python train.py --positions="learned" --attn_scale=0.0884 --seq_len=512
Each number is 128 + 32 x the weight over the matrix's rms, rounded and kept within 0 to 255. Layers, rows and columns count from 0.

# layer 5 MLP up, 512x256, rms 0.126, rows 22-74, columns 192-255
[[146 166 109 131 108 159  95 150  76 111 123 142 128 140 158  78  84 126 129 105 155 108 152 168 113 138 136  90 136 126 159 140 137 145 144  75 128 134 111 158 159 140 115 149 118 160 113 159 151 125 123 110 110  87 110  97 100 153 159 149 115 106 156 141]
 [157  79 123 103  95  99 180 105  51 184 127 117 150  98 200 107 135 126 121 187 102 142 102  83 142  84 134 143 100 130 134 134 102  87 101 153 140 166 129 143 128 139 125  72 152  92 113 114 185  82 133 121  51 110  83 111 138 181 188 111 136 104 152  63]
 [141 144 149 160 160 161 124 147 135 141  95 160  92  95 131 197 102 194 186 111 112 128 139 105 118  89 140 149 123 126 163 156 124  79 148 118 153 116 169 116 133 162 169 152  95 154 153 155  46 115 154 155 102 175 134 125 113 117 151 127 126 125 115 122]
 [124 116 207  95 144 174 135 162 128 176 155  91 121 147 160 161  80 135 148 122 122  95 104 142 109 144  74 113 172 110 144 150 199 141  92 186 141 114  87 137  74  88 107 142 120 182 120 129  90 157 157 129 112  88 117 111 112 102 187  93 138  89 123 197]
 [ 93 119 107  87 131  90  96 117 134  70 138 136 114 148  90  84  97 128 202 112 115 111 138  94 161 123  58 105 111 126 105 164 142 109 109 128 107 146 197 148 147 146 158 139 143 131 133 168 133 122 145  74 119  98 184  94 175 120 175 136 141 104 192 130]
 [124  97 108 127 165 127 119  89 100 132 116 163  69 154 119 108 115 146 150 144 184 123  89 121 112  74  73 132 154 153 119 182 208  87  99  49 135 151 101 108 109 196 161 182 114 154 130  85 122 111 177 153  70 136 106 131 178 146  84 140 121 179 170 120]
 [ 92 120 148  80 106 129 212  50 148 100 134 123 143 120 105 125 116 152 124 159 119 125 104 135 141 104 123 185 117 128  76 114 129 176 150 106 100 110 125 146 185 125 153 174 145 107 153 163  94 169  91  41 149 154 122 130  90 114 163 141 164 147 146 148]
 [126 110 124 126 126 165  81 100 126 145 145 117 122 117  78 121  56 110 140 108 123 128 132 153 138 160 117 202 145 133 175 131 114 135 116 130 111 147  71 137 108 108 150 185 123 186 167 145 135 120 103 123 131 125 124  81 153 175 119 133 126 156  95 180]
 [159 178 143 114 119  90 128 112 123 126 122  86 147  96 134 141  88 113 146  62 133 115 149 116 123 171 140  72  95 157 164 108 122 138 120  61 143 139 159 166 127 166 124  91 132  62  97 100 127 165 103 120 123 138 151 123 150 108 119 112 116 121 114 145]
 [179  63  82 118 153 130 111 164 108 168 144 180 134 117 189 101 108 137 150  96 137  85 139 120 100 137  80 149 108 155 136 129 181  95 124 119 116 222 156 158 115 115  91 157  99 162  87 103 171 126  65 117 153 101 100 184 160  90  71  94 150 157 130 138]
 [106 189  45  84  91 145 127  93 155 130 123 191 170 106  82 146 160  93 129  99  91 120 151 125  91  97 117 130 105 130 150 115 120 140 176 146 138 154 121 155  98 134 163 110 119 129 123 154 144 145 136 141  98 111 111  35 126 179 141  65 181 190 158 158]
 [126 115 201 145 128 169 123 153  82 154 131 138 211 149  82 127 127 148 102 136 131 124 141 127  76 112  77  79 108 118 126 143 124 124 138  93 132 168 119 115 128 154 156 101  94 107  85 102 115 160 115 155 158 132 184 124 203 107 189 121  81 140  88 125]
 [109 131  85  89 119 128 126 194  94  89 151 142 166 105 185  90 164 151 134  87 157 121 108 188 122 131 111  84  85  98 169 128 143 126 113 151 134 108 124 140 121 145  53 163 144 153 120  92 129 122 112 119 115  94 120 109 123 131 186  92 139 187 136 127]
 [ 94 158 129  96 123 150 134 111 130  79 118 137 157 117 132 166 121 137  67 127 150 171 145 142 131 108 143 144 123 183 172 143 163 138  92 121 156  61 124 161 113 120  61 175 118 222 137 100 112 159  79 106 131 125 163 110 159 134  94  87 142 132 161 106]
 [117 116  74 146 153 110 126  97 100 136  66  86 120 115 127 120  96 126 101 135 130 132 179 120 122  98 110 109 151 120 195 144 157 108 117  66 186 138 103 127 157 159 192 132 147  95  76 142  90 193 101 110 160 133 144 151 193 186 189 142 158 138 105  71]
 [ 84 100 116 148 149 179 132  86 136 145 122 124 127 145  70 127 190 139 153 100  67 104 125 124 121 125 135 174 187 123 120 149 139 124 107  92 156 128 131 148 141 149 109 110 129 118 176  87  48 117 115 138 128 100 201 106 116 113 179 189 108 104 138 125]
 [156 108 128 157 127  87 129 107  87 116 149 131 134 118 126 115 121 172 138 163 147  92 168  72 145 111 158 179  70 132 172 104 106 114 149 140 139  79 160 131 128 145 110 158 130 144 162 108 117 165 115 120 120 134 147  81 139 115 161 100 129 123 126 114]
 [105 176 102  90 213 107 158  88 103  88 142  48 113  63 141 119 167 127 127  94 181 156 110  79  91 119 127 116 131  98 102 109 109 110 112 112 148  99 158 144 114 105 112  87 101 142  88 149  98 107 152 149 168 144  90 106 102 182 122 105 144 120 113 122]
 [103 145 115  93 122 131 124 112 113 162 119 153 130 130 118 138  97 126 103  87 127 114 132  91 145  94 124 178  84  92 134 163 109 137 128  95 141 221  92 183 122 127 134 132 121 108 135 151 106 179 143 164  86 114 129 148 196 170 165 129 123 119 138  92]
 [129 174 153  88 123 127 106  98 131  80 157 157 134 167 129 148 112  37 146 122 155  99 136 129 118 133 122 171 102  63 127  78 187 159  86 172 168 120 160 179 112 140  54 108 114 195 155 143 123 141 180 143 156 105  87 165 153 133  80 122 103 145  91 131]
 [133 151 161 133  90 181 143 133 156  97  96  71 103 121 122 131 136 142 148 142 142 113 140 112 139 107 239 153 141 131 118 161 158 181 144 100 176 109 100 109 139 186 172 125 179 128 126  93 104  75 124 112  77  92 191 148 159 125 109 132 146 153 158 140]
 [204 192  91  99 139 169 132 138 140 132 181 134 155 147 134 146  89 124 153 120 106 109 159 156 120 152  93 108  74 111 157 186 132 114 142 155 129  94 139 119 154 107 137 135 138 105 118 114 176 156 172 175 137 140 143  64 142 161  63 161 131 183 135  92]
 [120 126 136  40  89 172 123 163 104 139 156 131  85 116 142 150 121  78 145 149 136 111 218 149  98  91 135 157 166 133 160 120 151 114 168 141  92 143 145 123  92 123 100 108 129  89 169 157 132 161 121 132 133 132 142 106 128 113 155 125 188 130 152 102]
 [134 101 156 144 141  82 113 157 119 137 147 102  97  86  79 129  90 174 142 149 158  91 184 110 143 151 174 147 138 146 137 163 161 122 181 135 125 174 136 106 163 139 135 115 127 115 152 120 110 149  84 128 173 114 167 129 134 107 134 129 110 128 100 124]
 [149 143 102 120 119 151 160 172 112  98  78 121   0 230 127 172 130 133 112  65 141 100 229 150  83 104 102 131  89  86 173 117 171 124 142 110 118 197 158 134 188 116  99 249 104 101 184  88 116 171  93 109 165 160 157  89 228 102  51  96 128 120  94 120]
 [148 144  72 134 111 179 126 124 156  96 153 183 115 125 148 107 133 161 102  82 128 117  76 131  94 152 148 143 130 143 132  98 124 157 161 155 140 136 138 147 124 155 106 187 136 198 140 101 117 131 101 129 139 111 118  83 125 223  87 143 162 115 195 160]
 [140 143 101 149  84 174 166 128  53 191 142 130 117 172 115  78 138 169  65 154 136 159 198  79 187 127  82 125 121 145 113 152 156 145 111 131 143 110 136 119 139 170  79 109  76 123  95 151 150 109 193  81 187 111 109 172 131 103 151 161  92 104  91 154]
 [152 179 116 151 123 119 129 115 140 156  99 122 128 115 105 146  76 119 122 126  88  88  74 140 135 119 141 187 169 149 146 142  88  64 149 127 125 131 124  88 178 143  70 124 107 151 114  91 218 188 214 169 122 141  74 147 120 160 117  88 144 140 180 119]
 [163 189  53 124 146 123 132  79  79 104 130 120 187 135 172 127 167 121 159 181 161 107 118 140 147 127 107 140 166  59 164 145 127  83 113  94  84 113  94 165 134 121 143 202 123 180 129 137  77 140 115 101 136 120 214  74  95 128 165 121 139 126 129 167]
 [143 147  95  76 145 107 134 133 190 132 113 172  98 124 142 159 152 122 121 140 124 139  64 112 167 186  93  88 150 121 140 128 142  96 113 113 101 164 166 136 147 146  69 137 132 153 172 127 195 119 143 154 109 141 154  91 170 119 101 130 171 147 144  70]
 [ 86 135 157 182 144 135 152  76 136 151 112 130 140 124  96 117 117 142 148 189 164 108 116 132 142 128 131 107 124 150 125 130 127 163 141 133 111 110 126 179 197 107 173 153 136 115 144 125 102  73 178 117 111 147 114 174 151 128 107 117  99 116 134 148]
 [149 181  65 120 111 143 147 163 158 131 164 124 132 131 103 211 149 163  98  72  79  67 142 132 118 143 135  78 150 136 121  84 155 146  91  29 128 133 146 115 149 151 132 207 129 120 105 164 100 144 118 111 131 139 171 121 147 154 155 137 187 136 170 101]
 [145 153 127 155 108  87 139  72  99 139 114 161 122 183 126  71 137 126 163 134 121  96 120 118 205  74 126  55 152 106 147 137 172 115 150 116 125 113 163 106 108 123 114 181 157 116 162 133 127 120 121 106  93 116 111 128 153 134 123 162 134 127 123 170]
 [134 152 144 142 139 199 152 141 167 115 148 102  87 119 163 157  87 146  92  94  70 132 146 139  96 110 115 142 112  69 180  75 127 128 102  84 124 169 116  85  89 145  81 109 115 132 165 178  91  91 119 173  91  81 168 102 144 103 100 145  98 119 194 186]
 [114 162 152 146 125 135 113 141 149 125 149 173  53 102 173 139 106 133 111  78  58 123 186 117  78 135 113 156 167  58 136 164 136 118  95  94  91 167 152 186 126 126 150 144 126 106  81  91  76 119  96 118  89 130 155 140 130 103 144 117  59  97 103 222]
 [149 153 127 128  55 187 134 117 138 226 105 124  66 151  87  97 190 149 169 199 178 148 104 108 178 142 110 128 139 137 201  82 130 131 175  93 170 173 178  85 112 150 114 122 164  66 113 142 197 168 100 118 151 131 111 126 174  99 110 109 141 102  91 119]
 [154 121 112  73 139 130 111 128  60 119 154 164 138 145 139 106 152 130 153 175 105  73 169 145 143 146 116  86 106 117 140 116 144 132 121 137 172 141 129 145 119 127 145 137 112 133 125 146  72 118 107 169 167  97 153  86 154 146 130 150 118 130 110  90]
 [118 142 145 147 123  96 140 107  93 152  88  30 159 134 162 193 114 120 106 168  65 145 153 111 187 136 112  95 132  97 125 157 182  75 124 168 165 142 153 155 108 101 168 141 120  96 188 136 154 101  79 175 150 115 136 159 173 164 116  82 138 122 115 158]
 [134 172 143  98 164 143 167 142 123 150 120  98 110 137 114  92 137 119 176 161 163 113 213 134 157 108  92  98 135 150 127 188 136 179 162 112 115 177 104  87 134  90 118 134 102 116 175 108  72  38 149 119 124  59 180 179 155 128 102 106 110 152 133 133]
 [142 163  93 101  45 153 116 107 123 152 169 117 136  89 139 141 134 163 172 133 111  93 153 155 155  93 153 124 145 136 133 133  85 145  97 135 119 145 110 154 113 123 180 132 121  87  83 127 159  81 100 167 160 138 164 164 121 135 146 174 143 116 153 141]
 [121 134 109 148  55  99  81 141  59  99 121 189 173  84 129 146 112 103 108 106 131 128 114 114 145 161 160 135  90 162 198 123 156 164 134  94  73 166 119 154 152 124  56 172 142  86 133 130 170 117 142  79 106 112 128 156  99 114  86 111  97 131 106 157]
 [106 166 132 174 164 112 167  97 124 123  96  98 114 134  84 161 122 111 104 109 158 144 148 178 110 149 131  82 175 116 111 174 109 103 144 106 127 169 157 148 160 147 122 142 165 140 160 100  94 117 125 128 112 119 126 141  75 143 122 164 106 142 152 126]
 [108  99  60 108  89  81 112 128 163 122  77 175 117  98  87 183 126 121 122  98 122  90 163 170 149 145 135 157  95 114 105 163 162 116 161 105 135 140  99 165 168 116 169 140 103 103 118 116 110 110 108 125 177 125 180 113 128 119  95  89 187 104  68  77]
 [114 106 102 154 143 156  91 110 158  79 141 166 153 155 142 166 124 190 176 187  63  91 140 112  74  76 102  61  95 166 111 131 141 121 137 104 149 136  91  88  98 111 107 145 185 136 138 178 117 153 155 122 140  83 131 148 169 136 107  67 151 123 156 133]
 [113  86 126 132 156  94 173 118 113 140 134 166 169 168 112  99 135 125 162 149 104  76 137 119 180 119 146  73 119 147 133 168 159 133 114 140 132 141 132 145 103 165 104 168  92 134 162 141  84  95 132 135  82 102 151 103 120 116 101 142 167 124 135 132]
 [154 112 145 102 109  83  98 116 149 134 126 222  98 131 126 172 153 173 121 140 100  97  11  94 157 148  71 132 130 132 197 132  87 136 110 140 131 142 152 115 164 115 134 104  96 125 163 137  39 104 122 135 207  97 130 109 125  89 152 105 123 108 125  55]
 [157 117 118 115 120 135  88 148 139 168 136 157  82 139 124 156 108 127 136 118  94 133 161 152 115 136 115 137  77  89 120 113 110  86 107 100 169 138 113 174 127 111 133 148 134  98 142 130 114 124 162 159 106 151  95 118 134 169 143 128 200 163 112  85]
 [139 157 155 121 117 140 114 114 136 154 143 126 127 164 131  86 109 152 132 114  64 155  93 166 137  74 124 132 197 122 107 150  69 149 211 146 122 160 123 127 142  73 137  90 114 145  93 163  87 133 187 152 122 107 124 131 157 147  65 140 120  72 177 100]
 [170 143 160 154  39 162  70  56 163 142  97 159 147 131 255  91 193 142  97  91 126 123  96 175 142 127  99 122 133 151  90 225  83   8 168 129 209  81 138 201 110 145  73 137 138 167 129  92  46 176 131 195 118 105  60 135  39 147  75  93 220 203   7 135]
 [206  85  84 158 134 130  80 145 167  87 110 108  94 117 126  72  52 112  79 132 129 161 180  89 113 179 104 175  95 129 185 176 130  91 161  96 171 165 112 153 115 168 146 120  91 141 107 132 126 135  90  81 115 128  61 152 106 100 122 146 123  67 171  80]
 [159 127 188 127 108 151 108 181 165 108  85 169  71  84 157 110 196  88  77 160  85  97 127 138  73  53 148 166 147  56  55 110  92 126 137 150 123 132 147 114 142 103  50  87 159 145 119  91  96 145 204 104 179 163 161 111 130 138 121 113 142 143  80 148]
 [165 105 127 103 141 152 104 166  88 132 119 140 108 139 108 149 142 155 130 135  86 106 105 111 121 137 145  98 143  92 157 126 100 122  93 117 159 127 155 103 160 118 110  80 124 144 152 139 117  67 117 124 128  87 152 128 138 146 123  97 144  86 134 115]
 [ 91 176 142 103 105 144 116 116 107  93 129 104  73 115 144 191 129  91 144  88  84 138 111 157 156 110 106 147 151 110 175 133 135 153 156 101 157 146 146  93 111 161 124 117  90  97 179  80 156  91 137  80 188 136 123 105 145 130  79 150  74 126 111  85]]
# layer 5 MLP down (transposed), 512x256, rms 0.0769, rows 22-73, columns 192-255
[[ 83 124  84 153  89 123 108 205 160 214 101 201 122 118 150 127 174 128  96 122 152 190 146 170 148 150  46 190 130 160  98 101 144 156  51 152  88 158  59 198 108 244 174 166 136 137  94 114 121 113 113 102 164  94 133 186 116 148 151 211  98 133 165 126]
 [184  75 133 156 107 144 195 107 140 120 129 109 145 112 136 132  94 120 165 127 135 194  92  35 136  91 126 161 158 121 109  80 163  95 120 101 145 121  88 142 103 172 115  59 127 111 179 150 143 152 154 151  45 150  92  71 168 129 117 165 128 202 171 181]
 [139 104 138  77 113 118 134 127 120  94 136 111 154 154 146 156  99 130 148 140 158 159 120 116 148 115 149 121  97 143 100 136 116  81 163 144  78  94 134 145 140 107  85 132 115 148 122 140 132 183 167 113 143 166 113 115 132 155 119 148 137 171  91  93]
 [104 130 115 115 105  84  95  70 134 131 125 132 120 108  87 120 101 163 101 122 125 126 155  41 141 159 133 121 101  85 137 140  87 127 137 135 102 162 105 121  47 136 119 129 143 137 122 136 187 134 147 107 178 120 142 149 154 121 138 111 183 136 121 128]
 [113 167  65 118 152 183 112 121 164  71 116 161 148 184  98 151  90 107 171 129 197 122 118  88 139 101 132 181  85 123 105 115  85  81 107 112  81 127 161 167 116 129 131 164 125 125 153 127 110 179 204 182 157 191 161 106 124  97 112  56 182 111  95 171]
 [140  99 114 115 126 149 139 138 146 153 140  88  78  88 182  88  80 180  94 125 132 129  98 112 117 109  85 152  96 116 145  64 120 156  92 158 165 149  85 119 164 154  97 147 166 124  75 164 117 121 186 121 103 124 141  96 121  80 121  98  95 126 172 196]
 [250  55  89 203 113 108 122 152 164 136 100 116 141 179 167 121 112 178 137 152 116 109 160 116 179 137 138 163 155 126 113 125 119  96 130 143 126 143 110  96  89 121  97 143 123 134 107 131 147 170 126  74 155 132 156 133 107  64 179 141 166 161  89 136]
 [113 113  79 155  98 143 102 124 108 151 133 145 198  74 126 164  74 134 119 146 158 130 147 113  63 152 125 125 151 153 153 122 136 193 122  90 147 143  97 123  93 101 122 126 160 185 139 100 140 151 114 154 157 107  89 104 112 103 120  96 110 181 105 134]
 [128 124 143  84  95 139 100  89 132 125  65 114 206 144 147 121  80 112 134 164 141  81 162  98 100 109 128 131  92 114 150 210 112 160  60 163  91 185 166 175  96 204 107 111 120  45 160  81 109  39 122 202  92 166 181 141  73 193 116 148  56 117 144  96]
 [155  79 123 149 123 134 100 139 161 122 153 182 180 148  68  92 128 136 146  66 168 152  84 179 152 165 136 115 128 141 141 168 129  95 140 136 151 153 100 152 140 132  64 155 108 106 155 131 151 114 158 133 132 106 204 165 137 116 168 118  33 134  95  91]
 [113 117 170 152 174 137 170 137 133  99 191 130 181 109 149 140 129 162 152 128 103 149 146 142 132  99 146 107 143 189 124 126 109  93 114  76 161 147  98  98  65 136 111  73 149 123 184 111 171 131  96 129 118 119 162 140 124 167 149  86  74 112 148 152]
 [134 121 109 110 159 147  99 180  50 126 148  97  94 141 123 143 129 168 132 125 107 162 133  95 100 142 123 119 153  62 107  89 125  95  98  92 149 212 116 156 167 132 124  93 141  64 131 155 129 134 132  99 119 132 142 117 186  67 174 146 126 156 123 156]
 [159  88  89  90 175  27 167  67  64 147 145 125 196 142 104  85 190 121  85 183 158 164 143 161 154 156 134 140 165 148 126 133 146 230 141  70 105 144  66 157 168 133 137 151 151  85 141  56 111 149 107 138  92  83  46 161 139  40 121 151 138  73 216 164]
 [146  83 103 163  67 160 144 143 177 124 164  89 112 112  84 160  94 123 159 102 129 148 118 135 107 163 125 173 145 141 120 149 138 130  51 124  98 196 138 121 156 135 115 160  93 130  98 112  99  96 136 115 133 135 107 127 173 171  74  58  78 125 110  87]
 [ 70  80  70 207  98 141 158 133  82  96 140  55 133 129 149  94 131 134 183 153 134 147 113  91 102 122 146 113 159 150 144 140 181 151 126  73 112 137 129  72  68 186 100 139 128 134 156 128 129 156 116 185 103 179 205 116 127 122 164  87  92  80  98 152]
 [ 84  76 123 142 102  84 156 141 195  88 115 161  80 141 146 158 115 139 125 136  73 111 120 130 118 145  99  98 162 158 128 101  99 141 143 180 140 175  60 116  95 102 143 129 137 165  87 135 100 123 139  82 103 122 163 109 150 134 151  75 134  62 108 153]
 [130 105 159 157 125  97 106 138 144 125 159 168 173 109 116 158 118 122 144 158 157 171 101 131 137 114 184  79 134 136 116 115 157 130 135 195 192 141 168 109 107 133 126 111 118 160 154 121 149 142 115 124 133 165 128 119  62 141 130 104 133 178 112 171]
 [131 198  87 104 126 139 102 125  96 114  86 137 138  88 114 118 155  90 116 179 150 137 160 142 121  87 134 136 113 143 143 138  85  97  62 169 109 133 185 116 118 160  95 143 109 100  96  66 162 145 117  88  93 115  87 140 117 155 128 158 129  84 131  82]
 [147 117 138 131 113 127 144 115 148 133 104 135  63 125 118 128 191 145 141 133 186 134 125 166 107 202 125 158 101 120  65 118 124 107 145 165 127  80 174 165 198 184 175  62 169 113 178 153 192 112 105 133  60 146 132 111 115  95 152 133 119  96 148 147]
 [149 114 111 134 144 159 139 112 107 144 102 134 100 115 105 127 119 135 131 158  98 153 139 162 182  89  45  62 136 115 117  99 118 163 167 107 180 104 103 155 107 140 145 145 132 209 140 116 208 149 153 103 131 106 131 159 148 151 151 133 149  81 183 131]
 [107 127 169 156 110  77 174 138 105  70  97 137 145 118 107  76 151 120 180 122  84 141 140 102  88 136 132 132  94 141 102 100 112  96 170 120 127 167 111 109 158 116 107 110 136  92  84 147 147 170 144 169 113 111 116  98 100 139  87 105 133 187 110 117]
 [206 130 164 102 127 106 106 165 134 119  90 157 137 155 160 147 117 124 103 172 126 164 117  77 108 125 133 128 101 182 141 164 114 160 100 111  73 207 108  82 147 138 136 108 118 136 165 205 104 135 178 120  77 114 216 104 101 149 117 113 153 113 123 101]
 [ 98 108  91  65 100 117 201 105 131 164 154 143 137 193 134 164  50 177 104 144 238 154 141 105 193 138 159  96 116  88 120 102 137  92 127  98 135 145  79 102  90 138 156 107  34 112 113  96 104 182 122 112 169 165 143   8 150 167  97 158 174 140 155 142]
 [136 128 145 180 101  95 183 194 118 147 102 101 158  95 103  91  86 173 123 125 131 119 145 133 124 156 147 109 117  59  89 131 124 117 167  71 111 169 135 118 145 113 145 142 116 122 136 170 153  66  97 127  79 114 161  90 143  94 135 184 107  54  91 136]
 [130 124 132 129 126 125 130 130 120 130 132 132 130 129 128 130 129 128 130 128 127 129 128 126 133 129 123 123 131 125 128 135 134 127 129 131 131 130 128 131 124 128 126 131 130 128 128 132 134 124 132 128 132 122 128 131 126 130 129 128 126 123 134 126]
 [115  71 151 142 139 125 168 145 152 113 124 180 178  98 166  82 133  96 144 105 109 180  89 100 120  81 125  86 100 182 162 100 103 134 128 128 124 140 175 114 122 179 144 149 172  71 170 135 138 131 105 117 128 109 147  90  86 122 154 131 105 119 118 180]
 [142 160 132 140 124 113 123 151 112 146 122  98 162 153 122 173 108 139 142 150  86 156 114 120 158 226 111 182 145 145 141 149 145 195 121  81 110 145 134 161  98 156 148 102 108 181 127 136 136 119 140  91 157 148 144 126 110 144 161 108 106 123 155 104]
 [118 130 130 166 155 117 127 176 118  83  94  84  72 158 146  97  71 130 123 143 117 130 130 145 145 120  95 119 130 140 183 111 149 153 158 185 144 183 156 111 118 107 187  75 139 111 118 122 149  88 115 115 151 144 130 110  84 153  99 161 190 133 115 128]
 [116  97 137 192 117  97 163 112 155 203  83 111 131 138 121 161 161  91 110 158 153  50  95 220 124 116 123  66 128 118 195 120  88 165 117 153 176 153 102 199 143 115 165 106  88 171 203  54 173 140 182 135  41  78 236 121 122 135 134  74 147  84 111 165]
 [ 99 115 163 147 151  55  84 155  93 122  90 193  74 122 129 117  83 103  79  53  94 166 128 100 112 184 111 128 131 119 137 121 136  92 162 170 127  75 107 124 162 122  68 160 147 138 123 103 167 100  92 186 158 163 107 153 124 124 125 171  96 148 152 111]
 [ 95 137 113 172 125 124 106 140 149 122 133 109  98 176  76 118 105  80 117 129  92 122 137  79  78 103 154 163 137 114 112 104  38 181 137 137  88 154 108 110 106 188  96 181 127 171 147 117 113 166 151 129 173 172 107 112 161 168 156 146  57  79 147 129]
 [125 104 117 137 150 201  67 150 200 127 137 113 123 157  96  65 101 178 134  99  98 105 172 121 120 206 169 137  46  48 143 109  80 154 113 131 153 133 106 169 161 136  95 168 174 141 156 156   0 121 106 123 156 135 146 104 225 170 104  90 207 137 191 153]
 [153 194 149 145 171 124 161 123 126 127 148 101 149  94 127 150 134 103 106 193 118 146 152 145 204 133 141  85 120 173 103 108 150 134 135  45 191  94 117 203 121 113 124 140 106 110 157 141  92  65 134  76  19 145 105 109 140 198  87 156 100 129 149 116]
 [137  87  85 197 154 142 176 177 151  79 177 120  64 149 135 134  81 154 179 131 143 127 149  89 164 168 134  87  71 165 176 126 128 102  79 177 147 134 158 109 171  68 110  88  87 161 130 135 138 162 130 156  76 132  85  82  70  82 146 142  42 109 136 125]
 [122 128 109 148 144  30 148 145  42 182  93 183 117 149  43 135  67 131  69 165 115  93 137 171 184 160 171 184 129 127 116 122 120 172 137 154 172 109  83  58 149 143 158 153  99 124 186 114 183 129 162  82 109 162 140 100 132 195 149 119 139 140 134 163]
 [151  51 158 150  70  50 199 160 105 114  85 149 119 133  97 101 140  98 162 106 131 128 162 134 108 113  82 119 157  97 129 132 125  87 107 107  98 157 131 110 164  94 174 146 116  95 124 100 171 116 164 131 144 118 118 105 148  84 127 169  91 158 122 146]
 [170 116 140  63 177 113  77 159 170 130 143 146 173  99 152  99  98 105 143 135 111 109 179 149 145 153 202 118  95  80 117 127  25 148 130 108 131 148  80 117 109 132 132 135 140 122  66 106 104  83 178 128  74 133 219 135  78 144  93 125  67 167 146 123]
 [139 126 114  89 123  82 145 146 114  79  63 185  85 192 139 152 129  72 103 176  99 137 149 122 127  95 136  81  79 151  78 176  79 131 138 119 156 165 100  27 166 169 118 119 137 191 175  84  67 133 147 202 109 163 204 174 152 158 179 168 214 114 188 202]
 [122  97 109 119 146 117 159 115 144  99  82  87 155 160  71 185 130 113 118 130 139 136 111  78 127 144 132 140 131  84  85 107  95 130  99 111 147 150 143  45 123 188  69 119 123 130 127 117 141 105 101 150 132 203 150 159 146  95 130 138 128  88 132  60]
 [126  79  99  86  97 108  70 213  73 136 150 136 203  79 105  79 151 222 169 142 184 122 152 129 115 159 117 136 182  62 115 128 116  73  52 161  77 139 107 115 150 137 122 151 138 174 246  99 114  98 109 203  72 164  99 197 123 153 163 164 135 108 151 121]
 [101 151  40  78 128  96 106 140 171 119 101 120 144  83  99 116 114 108 106 126 129 116  98 168 123 104 149 134  77 116 117 144 123  75 107 122 144 112 144  91 136  95 101 149 169 146 128 124 141 127 120  99 110 158 102 122 136 154 117 104 107 183 103 112]
 [143 145 124 121 131 125 119 127 166 157 107 151  97 142 120 117  97 117 146 134 143 121 151 101 151 127 112 127 115 123 151 130 164 105 125 110 125 128 135 165 158 157 116  77 105 142  99 106 163 183 163 148 108 110 149 123 140 126  77 115 154  93 152 116]
 [111 137 114 111 158 187 137 132 100 128 125 124 148 124 187 123  81 108  83  95 142 201  13 137 146 139 124 166  41 145 169 127 180  94 126 101 134 141  95 128 107 139 114 104  91 155 141  92 110 110 143 114 132 141 120  93  90 127  82  78 158 119 139 170]
 [182 158 150 144 148  88  77 125 120 170  87 113 138  95 109 185 117 143 111 179 161 179  62 154 107 208  92 201 134 145 172 164  37 125 117  52 141 147 184 193 124 120 157 149 147 130 148  65 115  81  74  76 115 101 111  70 166 216 128 154 143 134 152 156]
 [ 99  90  62 154 169 123  96 152  97 151 173  66 137 103 131 120  95 110 147 155  80 110 100 112  42 124 138  96 118 123 113 148 137 127 176 171  70 104 149 113 105  70 140 141 166 144 169 128 170 137 104 161 123 117 143 117 134 125 121  81 142 106 167 162]
 [140 110 107 126  78  81  90 157 135 117 159 128  66 118 226 138 116 160 112 101 126 153 113 110 150 131 114 136 128 126 183 175 137 119 148 177 118 103 138 131 129 150  97 131 139 113 154 163 108 121 148 139 125  96 167 167 154 114 111  92 166 170 134 115]
 [202  80 142 175 120 186 156 115 133  92 145 160 103 196 113 103 146  90 157 150 141 174 137 130 124 166 151 138 174 125  93  75  47 167 141  85 157  95  97 139 107 177  94 118 109 162 148 110 114 151 128 144 135 192  66 181  59 136  83 138  93 158 123 153]
 [107 148 102 192 141 110 146 118  25 147 134 124 114 154 105 103 143  99 147 150 108 110  94 101 142 104 175 105 109 125 166 163 131 114 179 147 136 125 129 119 103 100 191  83 164 135 166 125  97  60  83 124  82 132 130 114 128 104 155 118 117 145  82 141]
 [125 126 132 125 130 128 134 126 132 130 125 123 127 126 129 126 126 136 132 120 126 129 134 130 119 131 126 129 125 128 132 125 124 121 135 127 122 126 131 134 132 130 123 128 125 132 130 128 131 126 128 128 130 135 130 126 129 130 129 137 129 132 129 133]
 [ 95 118 147  92 112 139 111 132  78 101 158 176  45  55  80 148 134 123 128 131  78 182 124 112  78 185  65 123  80 175 172 195 122 109  98 154  85 140 185  72 194 116 144 141 188 109 134 153 169 139 118 111 172 147 125 139 153 144 163  78 155 154 137 136]
 [ 89 166  78 162 129 129  95 149 164 185 140 160 152 105 117 165 146 117  63 142 104 136 111 171 116 128 136 165 150 158 116 126 126 124 164 153 191 148 154  79  96  73 115 123 163 187 114 106 105 105 116 109 146 106 134 172 100 137 116  68 121  44 209 169]
 [131 113 127  97 124  87 229  87 193 107 183 152 130 130 128 105 118 197 154 110  74  57 110 121  87 133 133 213 146  81 101  60  93 132 151 161 144 110 144 103 113 167 117 140 123 170  74  93 143 172 161 115 120 205 123 148 161 113 112 119 129  85 128 125]]